Part of a small language model's weights: vocabulary 7177, normalized queries and keys.
Each number is 50 + 12 x the weight over its row's rms, rounded and kept within 0 to 99. Layers, rows and columns count from 0. The size before them is the row's rms in percent of the matrix's.

# layer 5 MLP down (transposed), 256x64, rms 0.156, rows 46-100, columns 0-63
104:47 62 72 44 32 35 45 51 68 64 65 50 37 45 47 57 54 59 78 54 37 35 61 42 48 70 50 41 34 44 48 62 52 31 59 45 38 51 55 44 48 35 51 39 48 71 34 48 35 52 50 67 40 25 65 60 46 52 76 47 35 37 43 62
087:83 62 45 44 39 59 45 52 37 28 53 41 42 53 31 38 36 65 41 42 50 52 48 63 40 44 23 54 31 45 46 28 54 74 43 48 53 70 39 60 48 57 49 47 46 47 75 55 60 44 48 67 60 60 46 57 64 66 42 35 38 68 48 53
085:53 70 59 56 44 48 41 38 38 55 62 53 68 50 49 60 47 43 18 41 45 53 46 38 45 56 59 31 23 37 70 50 53 65 55 52 64 32 61 59 48 49 50 35 56 59 60 37 62 80 32 39 47 61 30 53 51 36 55 47 49 73 39 51
100:45 51 69 45 41 37 50 53 65 53 56 54 64 44 46 47 40 56 66 42 72 46 40 42 32 38 56 56 56 58 50 52 53 21 32 41 41 52 24 38 57 53 67 40 63 48 51 54 32 62 48 65 65 27 54 65 60 34 71 70 45 49 25 59
096:43 34 47 74 34 50 75 61 62 59 32 52 62 50 42 50 42 51 41 46 46 70 65 56 50 40 52 56 52 54 44 36 49 39 22 37 66 70 51 47 29 51 44 42 59 38 42 70 61 45 55 38 57 39 74 58 32 66 46 49 32 46 61 65
097:46 51 62 55 23 65 49 42 38 69 52 36 50 31 63 52 44 63 18 50 46 41 56 45 74 75 39 57 28 42 42 32 33 39 44 60 53 55 44 69 44 74 46 44 58 51 40 63 56 50 54 65 71 58 56 39 46 55 39 45 57 51 52 47
102:65 49 56 22 64 30 58 23 26 38 51 37 54 42 62 67 51 55 63 61 51 62 39 45 41 60 44 45 27 37 57 57 50 62 56 43 55 25 42 65 52 49 34 47 52 73 61 45 53 59 44 49 68 59 44 37 48 48 62 60 63 67 40 49
107:42 57 39 44 42 57 30 40 49 52 55 45 73 63 60 72 43 61 59 51 40 63 51 34 48 60 33 50 42 49 74 38 65 61 56 38 61 38 67 66 64 41 57 31 41 32 62 50 64 43 37 49 48 37 59 45 75 45 31 59 73 52 41 42
084:78 49 36 76 71 51 55 29 39 42 64 47 53 53 48 41 64 70 49 51 49 58 32 64 56 41 55 56 76 48 55 38 49 55 43 45 34 53 43 49 83 41 42 28 51 43 53 47 30 61 53 53 49 44 49 28 38 46 58 54 37 41 58 37
093:65 52 68 27 40 58 46 45 47 58 52 43 57 34 36 48 56 47 57 66 46 57 73 29 50 80 58 61 31 38 52 53 46 46 65 45 30 55 47 43 41 62 64 41 57 63 34 38 44 71 68 50 60 54 22 50 58 43 58 49 40 44 37 67
095:56 38 49 63 29 45 72 34 62 43 38 55 48 68 64 65 48 48 20 34 63 63 58 47 49 56 54 53 61 59 38 47 24 56 55 58 52 48 38 47 49 56 62 54 76 34 57 58 62 45 41 52 63 34 53 64 56 41 40 29 29 63 64 53
081:44 57 34 24 36 37 39 55 63 51 64 50 72 55 35 56 43 70 43 28 61 44 49 51 44 69 44 56 50 45 52 51 55 52 55 38 68 47 37 39 54 55 35 41 67 59 67 45 73 54 29 38 65 40 48 36 57 37 45 45 53 45 76 30
105:53 44 53 48 47 55 66 66 55 59 67 79 45 50 51 38 38 44 40 30 43 56 45 39 32 49 49 45 62 74 60 58 37 49 63 30 49 27 66 32 49 72 49 26 42 57 52 41 37 53 52 67 66 58 35 59 46 60 54 41 42 65 55 66
086:36 45 33 71 34 37 60 53 49 62 44 44 37 70 47 37 33 58 52 35 54 37 45 54 51 41 54 59 29 27 36 64 50 41 47 50 62 45 56 69 42 45 58 42 62 66 57 68 30 70 50 67 67 56 36 59 41 50 56 36 47 72 60 66
091:57 63 50 46 49 66 55 35 28 37 66 50 61 49 52 49 52 70 39 63 54 45 38 53 60 79 53 48 34 56 64 37 31 58 70 57 50 31 38 56 69 55 61 54 40 49 59 51 72 75 38 57 39 59 29 37 51 50 45 35 47 65 35 52
084:36 59 58 55 51 43 27 49 52 48 44 24 55 55 44 38 53 70 57 41 51 38 44 42 70 55 52 75 41 79 45 50 66 48 56 46 53 42 63 33 56 50 54 63 48 53 25 48 37 65 50 70 43 36 19 60 32 47 55 49 60 44 63 62
085:43 54 56 61 39 49 40 33 43 42 28 73 51 52 48 48 54 62 58 49 40 67 71 52 69 60 66 68 75 65 46 42 39 38 45 50 53 49 41 41 43 53 36 37 45 66 48 38 71 39 32 53 55 30 56 35 42 40 53 60 65 56 57 22
084:47 46 36 72 51 54 59 30 60 40 57 55 54 16 40 32 41 48 68 64 61 56 60 50 50 69 62 39 59 49 58 40 43 44 54 40 54 68 55 50 39 55 52 51 44 55 59 56 42 30 54 51 42 35 61 49 41 65 49 80 58 64 42 18
103:49 57 65 40 48 66 71 55 61 45 38 45 71 67 73 31 42 64 29 37 53 40 52 61 39 50 52 47 62 46 32 39 42 39 44 68 59 44 32 43 69 63 51 48 56 51 53 49 51 52 62 63 64 33 34 49 27 45 60 39 26 33 49 53
103:50 47 56 37 52 48 26 73 49 58 64 64 29 48 41 63 29 73 40 37 40 65 60 42 44 54 47 42 42 65 39 63 25 47 40 61 50 56 72 70 34 44 48 63 32 57 48 44 45 68 40 46 50 50 54 65 44 52 39 57 44 55 57 76
099:39 33 50 46 35 45 67 35 54 51 55 67 44 46 60 39 57 58 56 45 60 48 58 49 57 32 48 39 65 40 60 31 52 50 57 31 75 59 46 50 68 53 79 55 31 42 58 45 69 53 29 40 44 40 62 57 75 50 32 43 65 30 51 40
122:52 45 56 16 48 54 76 59 50 56 49 47 49 49 47 55 50 64 40 65 46 51 43 48 51 72 66 51 51 49 27 45 27 40 35 46 47 48 48 64 66 70 61 43 51 66 25 44 35 58 75 66 46 53 46 37 58 27 39 53 34 51 58 56
087:61 71 59 64 35 36 52 50 47 20 51 42 51 47 65 41 59 66 54 49 59 44 50 38 34 58 68 42 40 31 56 50 34 58 62 72 33 32 34 44 35 45 62 74 61 33 60 55 46 47 49 28 37 52 48 51 45 62 53 55 41 67 62 42
100:55 63 61 61 53 77 59 67 45 55 62 43 33 49 55 26 50 54 55 40 27 42 45 35 43 20 55 49 41 51 34 57 43 69 37 46 50 50 40 65 35 41 52 39 58 72 41 50 53 59 51 53 63 47 39 32 54 73 46 75 37 59 44 59
096:32 47 88 48 51 60 65 46 64 39 45 26 63 47 63 52 42 55 45 40 56 46 59 30 52 50 52 51 38 33 47 37 54 75 33 49 56 41 49 60 49 53 35 48 56 55 75 57 53 44 42 76 52 24 42 33 49 48 44 48 35 59 52 63
122:46 37 43 51 68 49 56 34 49 56 48 66 63 27 55 63 46 31 54 45 52 42 62 27 56 63 57 56 60 62 51 37 32 50 31 65 62 52 15 65 59 78 57 59 34 45 41 39 35 46 69 50 41 46 39 70 57 54 57 51 52 51 54 47
099:44 28 60 42 40 54 25 35 48 35 42 58 60 44 17 39 55 57 47 64 41 40 45 47 54 57 47 51 54 63 65 46 66 59 41 50 34 50 50 64 55 34 71 49 47 64 40 51 48 66 58 55 61 43 45 47 46 93 46 67 58 53 63 41
088:39 67 57 66 74 47 67 57 48 35 62 30 58 48 47 51 52 65 47 37 41 56 28 57 48 38 44 55 53 56 55 46 53 49 53 53 59 56 27 34 47 42 64 45 22 55 45 82 56 70 59 51 40 42 36 45 62 56 46 73 34 60 30 45
092:40 20 59 46 58 33 72 52 49 52 48 61 38 62 73 49 40 33 57 34 42 36 33 67 31 53 56 44 74 65 56 61 65 56 61 21 52 36 57 44 66 48 54 45 45 35 39 59 35 47 55 40 37 51 57 52 48 40 43 52 57 39 58 45
078:44 50 54 34 23 36 48 58 40 75 43 47 70 69 54 50 43 42 32 51 68 54 47 59 32 43 65 53 62 51 22 53 39 38 66 25 72 30 56 60 42 55 54 64 65 25 44 66 50 49 51 46 44 51 51 51 49 54 63 53 48 47 44 52
102:35 53 45 56 51 39 71 42 52 38 65 49 37 52 51 28 53 62 47 60 40 58 49 68 37 46 61 71 22 56 56 56 67 28 76 54 40 54 50 56 47 30 52 61 29 62 54 68 44 35 48 40 58 52 62 43 38 57 62 49 73 38 45 34
091:62 42 65 46 38 47 44 50 56 41 34 35 57 58 50 51 62 65 56 33 42 41 58 34 38 71 39 59 29 62 50 52 37 70 38 60 43 34 50 54 59 60 49 53 67 53 16 26 59 48 70 52 37 52 36 28 61 58 38 50 54 46 39 62
098:59 50 45 62 38 40 60 47 29 30 55 64 56 50 65 37 49 40 40 41 66 53 53 58 44 38 51 64 43 55 55 52 77 51 42 71 62 50 49 52 44 65 52 62 40 37 34 53 50 16 27 34 65 73 46 47 45 60 67 45 61 39 48 34
090:52 52 64 36 60 44 51 19 50 49 48 45 54 44 49 55 61 45 43 70 49 67 51 41 64 75 46 65 61 24 39 55 39 58 56 69 46 60 40 64 67 60 58 66 35 66 43 52 38 57 54 61 49 63 21 47 62 34 52 36 40 57 62 39
091:56 57 54 31 61 40 43 55 43 19 34 75 36 54 60 69 50 52 53 41 47 49 58 46 41 50 53 58 58 43 48 78 40 64 55 69 43 19 56 37 62 48 42 47 56 68 33 54 29 42 52 50 45 66 50 46 59 42 45 70 50 44 33 36
097:62 57 53 50 65 42 53 55 53 32 27 54 39 41 63 21 75 44 60 61 43 54 27 57 69 60 47 52 59 43 50 47 37 35 83 56 55 39 60 34 61 53 51 64 45 60 35 62 42 40 48 36 31 65 59 47 52 54 52 65 58 34 44 45
094:61 69 53 51 48 51 59 56 55 43 42 63 70 38 47 42 33 46 27 50 47 66 37 67 40 55 59 61 58 40 40 55 43 60 55 47 53 38 70 27 31 48 31 54 59 24 50 43 66 46 42 55 67 51 51 53 55 43 31 42 71 46 54 83
093:66 55 59 56 64 48 32 39 62 49 32 60 53 56 61 24 48 58 51 56 44 58 55 38 45 58 49 39 30 54 61 27 42 65 70 47 66 24 57 39 55 32 46 73 50 26 47 47 63 59 34 68 47 55 42 36 68 58 56 61 37 45 52 54
102:44 61 43 56 49 34 69 53 36 43 72 58 34 57 56 25 44 62 61 39 53 25 42 58 59 60 53 54 55 53 46 67 51 53 31 53 78 71 24 50 50 21 69 43 40 60 49 51 50 48 51 50 49 41 49 68 71 53 42 48 49 53 41 39
083:20 35 32 48 43 53 42 55 67 44 63 61 55 62 33 52 48 49 37 52 59 45 60 54 47 42 53 58 39 50 68 29 65 52 20 43 56 51 52 56 56 42 31 39 44 68 60 70 72 46 48 71 54 57 43 62 48 45 57 25 56 67 37 44
089:80 43 60 51 62 61 42 51 52 64 47 40 46 52 36 51 69 30 64 49 34 63 50 43 67 52 53 48 87 51 36 78 52 30 46 49 53 42 57 54 51 38 36 67 48 36 49 55 40 57 28 36 59 54 51 60 52 46 46 36 63 38 37 59
128:43 31 42 44 50 54 47 55 58 34 52 57 38 38 48 62 14 26 39 39 51 49 41 58 51 52 76 26 61 66 30 41 50 49 45 52 51 55 59 43 59 53 53 46 50 70 38 35 51 50 37 63 57 48 50 70 39 73 70 59 49 64 52 35
099:39 57 61 63 34 57 60 43 46 53 45 29 49 42 51 50 63 44 56 38 65 54 36 59 58 34 60 41 57 21 59 36 51 55 54 68 38 52 37 27 47 50 67 53 65 30 58 28 42 57 58 44 59 42 52 67 21 71 54 55 62 46 43 34
160:54 43 35 30 46 34 46 41 35 57 73 39 63 39 37 58 36 61 38 32 43 77 51 49 42 57 27 74 39 56 54 50 55 61 38 64 48 64 58 59 44 31 63 47 58 45 62 57 37 54 57 70 57 62 44 52 59 51 54 29 39 57 63 69
089:40 65 54 44 46 35 73 32 70 41 45 66 56 64 57 49 40 52 34 27 46 50 45 66 48 34 38 48 59 63 67 36 59 59 55 20 38 56 38 64 56 47 52 53 29 51 64 67 42 58 66 52 27 50 50 38 35 45 57 46 64 61 41 50
103:57 53 61 53 46 44 48 36 36 62 45 40 66 47 42 31 44 76 53 53 32 71 49 57 65 63 51 47 36 34 37 40 65 46 42 52 27 41 54 27 70 46 69 42 69 65 51 43 47 63 41 52 58 53 62 44 36 37 73 35 38 55 54 65
090:54 53 59 64 49 46 43 55 44 51 36 36 69 44 50 28 80 47 69 62 54 58 53 43 49 63 44 60 37 17 57 49 65 45 66 70 36 44 54 48 47 54 43 34 46 62 44 69 48 41 53 19 39 62 50 41 60 61 34 64 59 46 53 38
091:19 31 51 50 59 51 68 50 42 57 57 48 57 58 49 65 33 53 39 45 52 62 48 54 61 67 25 58 53 65 44 51 53 26 56 42 69 36 30 32 49 44 56 47 41 57 51 50 52 49 50 59 55 29 39 75 28 55 79 46 62 46 50 44
097:52 34 22 58 72 61 26 38 55 45 39 67 50 43 44 48 45 54 52 44 38 51 52 55 61 43 54 43 51 56 59 27 62 65 33 71 41 55 52 59 63 47 57 53 50 32 49 42 53 40 55 73 73 65 59 53 37 63 55 39 19 49 35 48
103:52 20 46 46 56 59 53 42 36 74 27 48 36 79 63 50 52 51 34 57 44 32 42 63 61 58 63 45 44 32 41 31 65 48 54 45 45 40 64 60 45 66 58 37 58 45 46 57 58 51 71 37 51 38 39 29 38 47 63 62 65 52 44 55
110:82 39 53 52 67 23 63 32 38 45 43 31 56 49 62 54 62 48 63 45 48 50 69 36 57 42 36 45 53 33 53 53 54 33 40 25 35 76 53 59 51 69 50 46 42 40 70 42 47 53 50 54 48 34 35 65 60 47 47 48 46 57 62 54
091:53 56 71 29 59 49 59 42 44 50 39 45 71 48 61 38 52 42 53 65 45 49 50 32 53 48 53 50 56 24 65 53 51 47 58 61 45 39 32 36 68 59 48 64 52 63 65 58 36 66 55 82 55 45 30 51 61 51 51 56 15 56 36 43
155:56 52 42 39 81 79 53 54 51 54 39 74 49 51 33 57 54 56 42 50 33 32 45 55 45 55 29 38 56 70 36 52 45 53 38 54 56 35 46 36 37 50 63 49 62 52 31 63 59 61 43 77 35 53 46 50 53 33 44 62 50 39 71 60
089:34 54 51 47 32 36 36 38 56 36 55 29 69 51 51 46 90 63 50 45 55 50 40 57 67 46 52 52 39 58 65 32 56 40 45 53 54 64 28 53 48 70 61 54 36 50 30 35 67 57 62 49 45 55 31 43 33 61 41 48 41 50 50 36
112:51 49 37 44 42 51 43 35 56 47 33 48 36 50 73 67 56 54 32 50 74 77 60 46 65 48 55 67 51 21 40 60 34 56 46 40 32 57 50 47 48 58 51 63 52 70 72 51 53 57 37 39 49 54 60 49 29 29 31 45 45 62 58 52
# layer 5 MLP up, 256x64, rms 0.212, rows 47-100, columns 0-63
100:51 56 40 68 48 49 54 62 55 55 35 58 54 44 51 57 68 53 64 64 36 65 43 43 71 22 68 25 62 63 69 64 26 53 51 65 34 41 53 58 56 43 53 36 55 57 32 48 59 60 15 41 57 44 54 43 54 40 51 41 42 41 44 48
089:59 42 47 68 61 39 22 46 30 51 37 42 45 60 39 58 62 52 50 71 37 61 49 48 77 48 73 46 58 46 48 70 69 49 28 44 51 39 73 58 36 48 48 64 28 56 65 42 53 35 29 50 58 60 55 44 52 40 43 54 42 44 54 54
101:51 46 44 48 48 48 45 35 54 28 46 42 40 45 61 46 47 50 60 45 38 48 64 47 39 57 47 63 56 46 22 60 77 60 61 46 56 37 40 54 68 67 32 45 68 56 34 72 74 37 55 59 37 49 70 56 48 43 41 31 75 41 34 59
097:74 70 70 33 64 60 45 33 35 58 43 71 39 37 54 36 76 47 57 49 52 65 28 44 52 66 51 33 60 58 60 40 42 52 55 46 55 32 65 61 65 31 56 44 54 44 51 51 42 52 33 43 60 33 44 30 41 59 56 45 51 55 35 52
099:68 50 56 41 67 59 56 64 75 24 34 54 56 53 44 50 52 51 67 51 45 73 57 55 24 30 78 50 53 38 66 57 57 53 47 37 46 54 40 43 64 30 48 52 52 46 56 38 49 62 44 26 24 58 53 42 43 59 57 56 34 45 50 45
096:52 63 64 51 46 63 48 57 83 40 35 47 50 49 48 64 73 36 36 49 37 52 43 55 49 43 52 42 62 34 47 79 43 48 53 45 48 53 39 28 72 40 64 48 38 52 49 36 51 25 71 66 32 49 54 27 55 62 48 55 46 36 50 49
113:42 57 58 50 52 60 57 45 42 41 45 48 55 39 34 44 49 47 67 60 73 47 48 77 38 54 38 41 32 58 54 35 23 56 65 59 53 59 56 54 48 45 54 36 33 48 42 85 51 40 61 51 47 42 48 70 38 62 30 27 71 62 50 58
092:53 32 48 52 56 70 49 24 52 59 81 65 59 68 44 39 52 54 56 43 55 46 40 38 39 41 70 23 41 51 54 72 60 69 49 51 63 57 36 43 43 64 56 40 66 47 52 41 55 37 29 32 53 58 53 37 57 44 65 48 39 38 46 64
097:44 41 46 61 47 60 68 49 40 44 50 58 33 56 62 57 71 36 50 45 58 60 68 50 55 41 32 41 60 74 29 53 59 38 50 22 57 50 54 48 53 48 46 40 43 76 59 49 40 20 29 45 42 44 59 70 53 45 40 53 43 36 72 44
092:69 36 53 56 39 50 36 70 49 34 70 29 40 31 51 62 60 56 65 50 44 55 40 35 60 76 22 40 46 57 28 54 53 49 32 40 57 50 67 31 62 47 62 33 36 39 55 50 52 47 50 46 48 63 67 47 63 55 66 57 50 54 48 44
092:46 37 47 68 78 47 47 48 56 53 47 56 51 53 56 49 49 30 45 55 52 80 78 66 59 55 60 61 49 60 52 46 35 13 57 55 48 42 57 63 35 46 51 41 50 60 49 43 37 43 45 71 21 43 55 59 44 45 49 29 50 32 43 52
104:51 39 49 41 44 46 26 48 35 35 62 49 35 31 35 60 51 76 52 49 48 37 42 84 47 55 47 45 28 48 14 52 49 60 53 53 50 56 63 56 37 59 56 66 56 42 68 42 53 53 54 70 59 59 67 53 49 44 44 40 57 50 69 56
090:85 62 41 43 71 39 39 58 39 56 48 72 53 62 50 40 52 55 41 69 31 56 54 39 41 48 49 53 53 47 42 51 53 57 45 47 44 46 47 49 51 38 58 55 54 38 39 34 51 45 63 33 33 70 62 66 30 84 40 58 38 43 32 60
085:39 33 29 43 80 50 38 40 57 64 53 60 49 52 39 38 57 37 41 56 51 68 29 61 50 67 47 34 43 65 42 47 46 57 40 57 60 47 48 53 56 43 59 67 60 72 37 52 29 37 43 31 50 69 55 75 66 52 35 37 47 50 65 54
092:59 44 48 48 33 88 33 36 56 27 44 42 53 55 51 45 37 64 61 48 57 45 54 37 41 62 61 52 33 53 49 65 66 34 59 48 28 48 57 37 68 64 48 57 51 38 26 57 61 50 47 53 41 65 77 35 38 60 52 52 37 48 40 43
094:50 61 42 45 68 29 48 34 57 82 74 40 61 43 42 58 53 40 66 57 61 52 42 33 61 25 35 48 46 37 42 30 46 39 32 64 55 69 45 55 42 61 52 63 50 51 53 50 49 52 59 65 50 58 42 55 60 61 27 41 52 28 47 63
105:44 63 43 22 34 60 51 50 69 44 40 54 67 39 57 65 55 48 30 40 68 59 31 57 57 53 50 45 43 46 32 62 81 71 53 50 44 59 45 56 60 32 48 61 46 41 45 72 67 56 49 29 51 58 59 35 57 50 52 56 45 25 55 51
099:67 69 63 50 63 50 53 57 67 19 60 39 38 38 50 49 55 50 46 62 32 53 38 50 43 54 64 40 57 31 49 73 53 41 48 60 50 47 45 80 58 54 56 53 34 44 62 32 52 39 22 36 30 62 54 39 48 55 33 65 58 45 52 49
108:70 46 69 38 54 36 53 35 36 54 41 35 62 40 47 42 48 62 26 53 42 60 61 63 47 56 36 51 57 62 52 39 38 67 66 59 57 57 58 54 31 57 53 49 73 35 29 72 58 25 49 67 65 63 37 46 46 47 47 55 57 34 45 34
110:59 70 49 71 72 51 41 71 53 25 41 59 58 60 50 54 49 34 64 55 48 51 58 63 30 68 41 51 56 44 40 67 39 41 37 55 48 35 49 47 47 56 31 41 52 72 36 34 53 39 40 60 48 60 51 39 21 55 50 38 70 49 67 42
109:53 45 41 29 60 39 51 52 63 72 77 60 49 32 80 54 41 37 57 62 49 67 39 55 39 43 61 61 44 26 66 43 30 55 50 51 58 45 38 74 36 46 64 44 58 39 26 61 47 55 48 51 42 51 58 51 39 45 50 57 43 28 57 43
094:52 27 52 77 44 39 35 47 38 64 58 65 36 60 35 46 54 35 56 57 37 67 49 38 66 44 57 32 64 47 54 64 63 51 46 55 59 74 30 53 51 36 67 55 46 27 46 62 38 36 45 49 37 52 68 70 45 60 67 40 46 42 49 51
098:42 38 54 44 29 41 56 39 37 55 39 37 51 45 52 80 58 63 27 41 53 66 49 45 55 59 37 42 64 65 52 38 54 51 49 59 60 77 58 51 49 61 64 39 44 57 48 55 43 45 49 25 62 51 65 64 44 42 56 22 61 39 68 27
097:50 36 38 56 48 46 51 40 55 52 47 38 42 49 42 74 47 63 42 54 41 68 44 47 59 60 62 44 61 62 30 59 55 74 52 68 53 22 35 50 62 30 52 39 64 62 42 46 74 46 59 40 47 61 57 45 30 71 50 31 50 26 53 64
108:69 48 52 58 57 48 47 25 68 49 49 59 58 49 45 40 67 68 53 47 53 46 69 35 56 40 60 44 31 57 54 41 41 67 52 59 72 51 46 56 28 32 54 52 42 41 26 53 39 36 50 35 36 35 49 67 51 52 48 40 61 69 26 69
102:73 43 60 46 52 52 43 42 63 73 57 46 78 46 42 68 58 58 66 38 60 40 47 33 40 51 40 59 41 43 76 41 30 55 53 42 64 38 56 35 45 40 54 34 47 49 46 51 49 51 34 65 37 29 33 52 39 52 73 57 53 58 73 39
091:47 45 37 48 26 52 49 44 48 54 21 44 44 91 38 59 53 44 61 48 53 43 48 44 64 56 42 26 31 60 45 51 39 62 44 48 56 64 42 50 50 64 55 54 36 54 55 43 39 55 70 55 64 43 56 74 44 47 70 55 38 26 60 64
092:47 51 44 82 43 58 43 33 59 27 65 50 55 45 59 55 41 68 26 58 51 36 43 47 65 59 34 51 45 44 28 59 49 36 40 64 58 78 51 39 63 48 41 44 59 57 55 43 29 52 43 63 49 42 64 50 70 40 52 54 60 42 50 73
089:36 53 39 57 52 41 63 40 74 68 61 51 66 46 64 44 33 32 58 58 41 60 42 63 46 27 37 32 69 42 38 61 43 42 53 54 58 35 48 36 56 48 44 58 48 34 39 39 70 71 36 56 26 51 60 45 58 48 57 50 29 70 53 52
107:62 49 59 49 41 60 24 42 51 54 47 34 59 56 70 73 31 42 54 50 59 28 54 21 45 47 47 49 51 39 57 59 54 80 43 58 43 49 29 35 56 50 42 59 59 49 67 29 61 42 50 53 31 48 45 58 53 51 65 37 60 74 57 52
106:76 54 41 48 46 60 31 57 46 33 60 55 60 62 41 46 53 68 63 52 48 57 26 48 55 53 63 33 58 35 57 53 44 24 54 36 48 56 53 68 40 46 29 61 44 39 55 45 47 57 27 42 52 70 52 54 58 41 42 45 68 40 33 80
106:47 47 55 77 53 50 31 40 35 43 71 46 29 54 68 62 34 60 54 66 46 26 59 30 51 39 52 66 43 61 53 57 60 38 55 64 49 56 38 52 52 47 53 48 37 57 36 59 47 72 46 34 38 69 68 53 57 41 46 45 41 21 43 59
099:71 46 66 51 38 46 71 53 49 44 52 47 66 63 71 50 58 66 70 32 42 50 44 53 44 33 59 38 46 46 54 68 35 28 63 62 54 19 47 44 54 71 33 37 31 47 60 34 57 35 51 60 30 53 57 56 43 45 51 47 45 58 35 50
085:65 65 46 49 54 89 30 55 58 41 70 27 57 45 41 65 44 56 58 60 47 57 31 48 52 57 54 49 29 51 44 47 59 50 33 44 60 44 45 44 49 31 62 57 48 66 48 24 49 70 52 54 42 57 77 53 41 55 43 30 48 61 46 56
102:45 53 40 47 29 47 49 71 61 50 51 43 52 63 48 75 57 40 50 31 65 65 66 56 50 12 39 58 38 62 37 45 53 43 34 42 66 60 40 66 48 60 47 24 59 56 43 41 57 42 43 62 65 53 57 57 52 43 43 36 51 36 67 67
099:45 65 74 35 50 43 65 40 59 56 55 58 38 71 53 53 52 40 52 44 56 47 82 31 58 44 41 42 26 69 56 34 41 64 36 64 46 56 46 55 52 54 50 33 57 47 49 62 33 43 44 36 31 47 59 66 53 68 64 38 46 46 36 29
103:48 46 46 50 73 66 32 31 55 34 44 33 49 50 43 47 50 40 65 60 54 45 68 49 35 44 69 57 60 46 54 54 37 45 62 24 47 55 61 42 28 49 58 51 45 44 60 72 71 72 32 56 65 60 46 22 43 54 54 51 30 46 47 58
105:71 44 47 47 51 38 49 64 40 67 54 49 22 46 56 42 44 65 73 55 50 40 56 55 58 51 58 38 75 60 54 78 60 33 40 33 66 55 48 55 58 51 62 23 27 41 54 48 51 55 43 51 47 33 34 58 61 58 38 57 68 41 37 54
101:71 50 64 65 50 64 50 48 52 66 37 41 44 37 45 42 35 50 38 36 27 49 59 23 32 33 65 43 63 43 68 57 50 66 64 66 44 65 66 58 40 40 39 33 39 47 41 59 52 60 60 35 60 58 76 47 45 46 54 64 43 47 40 54
096:34 63 57 48 49 29 63 55 40 38 49 63 50 44 78 42 51 56 42 57 52 53 60 68 43 48 38 76 14 56 52 36 45 70 61 67 61 53 46 48 40 63 55 48 52 40 41 36 43 39 57 71 33 54 48 66 47 46 61 57 37 58 69 39
100:59 49 56 58 49 47 39 32 47 58 45 62 52 49 57 43 79 79 49 74 48 59 65 43 50 39 44 46 54 25 55 68 60 48 68 17 47 49 48 63 42 43 60 49 46 43 46 59 49 54 62 40 25 41 57 57 68 34 40 39 43 30 56 56
096:58 59 43 35 55 44 36 59 46 60 43 51 35 53 34 49 48 66 57 60 39 41 51 68 61 52 34 55 54 42 38 43 65 41 62 50 53 59 43 46 61 73 58 37 52 60 42 61 62 66 34 56 36 48 55 00 61 58 55 49 49 47 67 71
131:58 41 35 43 31 51 56 47 38 41 66 53 42 40 71 55 35 74 26 46 55 60 57 68 47 51 38 66 30 54 56 35 39 48 44 50 61 57 58 62 24 56 73 45 43 29 50 52 65 39 53 73 43 46 46 43 58 42 62 52 43 42 65 67
092:34 28 62 72 44 53 43 45 47 37 77 46 63 52 70 71 57 53 45 66 43 51 47 47 47 64 44 46 28 49 73 60 31 46 48 57 54 66 34 39 54 34 36 52 48 51 50 57 50 66 23 33 53 64 56 48 56 44 70 58 49 39 55 64
102:65 53 39 32 40 46 59 54 71 47 37 34 30 56 41 51 63 53 33 68 79 63 38 53 48 49 40 43 57 68 30 46 52 56 40 48 62 60 63 59 57 49 42 60 60 42 46 51 45 28 29 40 62 52 66 77 47 44 29 62 47 43 54 34
098:47 52 31 45 47 53 55 57 52 43 43 58 30 55 51 54 49 48 29 52 26 64 58 59 60 38 64 61 40 82 48 33 41 60 46 29 57 52 71 66 40 66 51 71 46 36 63 39 35 34 59 61 45 53 56 61 45 51 57 44 37 35 32 70
100:67 37 62 40 69 73 56 45 53 33 63 44 37 51 51 35 43 62 46 72 36 48 41 37 24 55 45 49 49 45 57 64 61 52 53 45 54 50 56 56 55 41 66 45 40 18 80 28 59 47 49 47 60 57 50 37 75 55 50 46 58 45 48 34
099:65 70 70 45 48 56 72 53 53 32 18 43 66 49 68 36 45 41 36 45 60 58 46 58 43 71 57 58 62 46 45 63 27 48 61 56 58 56 60 54 45 62 46 32 36 72 36 57 45 49 46 28 48 42 52 24 49 43 38 48 61 53 49 54
099:65 47 59 51 31 53 51 48 49 29 56 52 51 35 49 34 30 58 48 46 34 53 44 40 28 66 17 37 40 60 63 40 48 40 51 50 72 59 54 62 48 55 68 57 31 54 51 70 45 45 35 55 66 60 74 49 59 45 41 43 47 54 77 54
106:50 51 45 47 57 53 34 38 49 21 63 45 53 73 33 65 61 48 44 55 44 26 61 74 24 41 48 52 35 49 33 41 52 41 43 51 77 39 40 60 41 73 36 46 63 60 34 44 44 52 62 56 41 71 67 48 48 55 60 48 59 47 54 46
088:40 41 60 37 53 51 55 35 51 71 52 31 65 14 52 61 48 56 36 51 49 42 56 46 47 49 33 59 53 52 35 47 56 70 46 25 58 56 58 51 52 43 63 58 49 58 66 43 62 35 44 36 48 33 52 68 48 43 44 33 87 58 60 54
131:65 41 46 54 69 51 64 58 67 61 52 64 57 40 65 41 74 53 50 39 47 54 51 53 27 54 41 30 40 47 51 52 25 58 50 50 48 48 62 61 32 73 51 40 43 48 26 22 59 53 47 68 39 43 30 53 57 28 44 64 61 45 54 59
099:54 58 46 60 55 48 44 50 45 60 37 57 21 71 58 43 22 38 40 63 35 67 63 40 42 57 39 60 58 73 38 62 47 34 58 56 48 53 65 34 26 40 42 55 53 61 48 64 54 55 38 58 55 58 54 50 73 27 50 49 59 38 37 67
110:51 51 38 43 37 65 60 33 70 60 39 69 55 61 73 58 41 65 51 51 55 33 27 48 62 48 34 59 52 58 43 50 51 13 59 43 49 34 41 60 47 48 45 51 25 49 49 60 60 47 66 48 47 40 34 46 37 56 37 63 68 62 63 62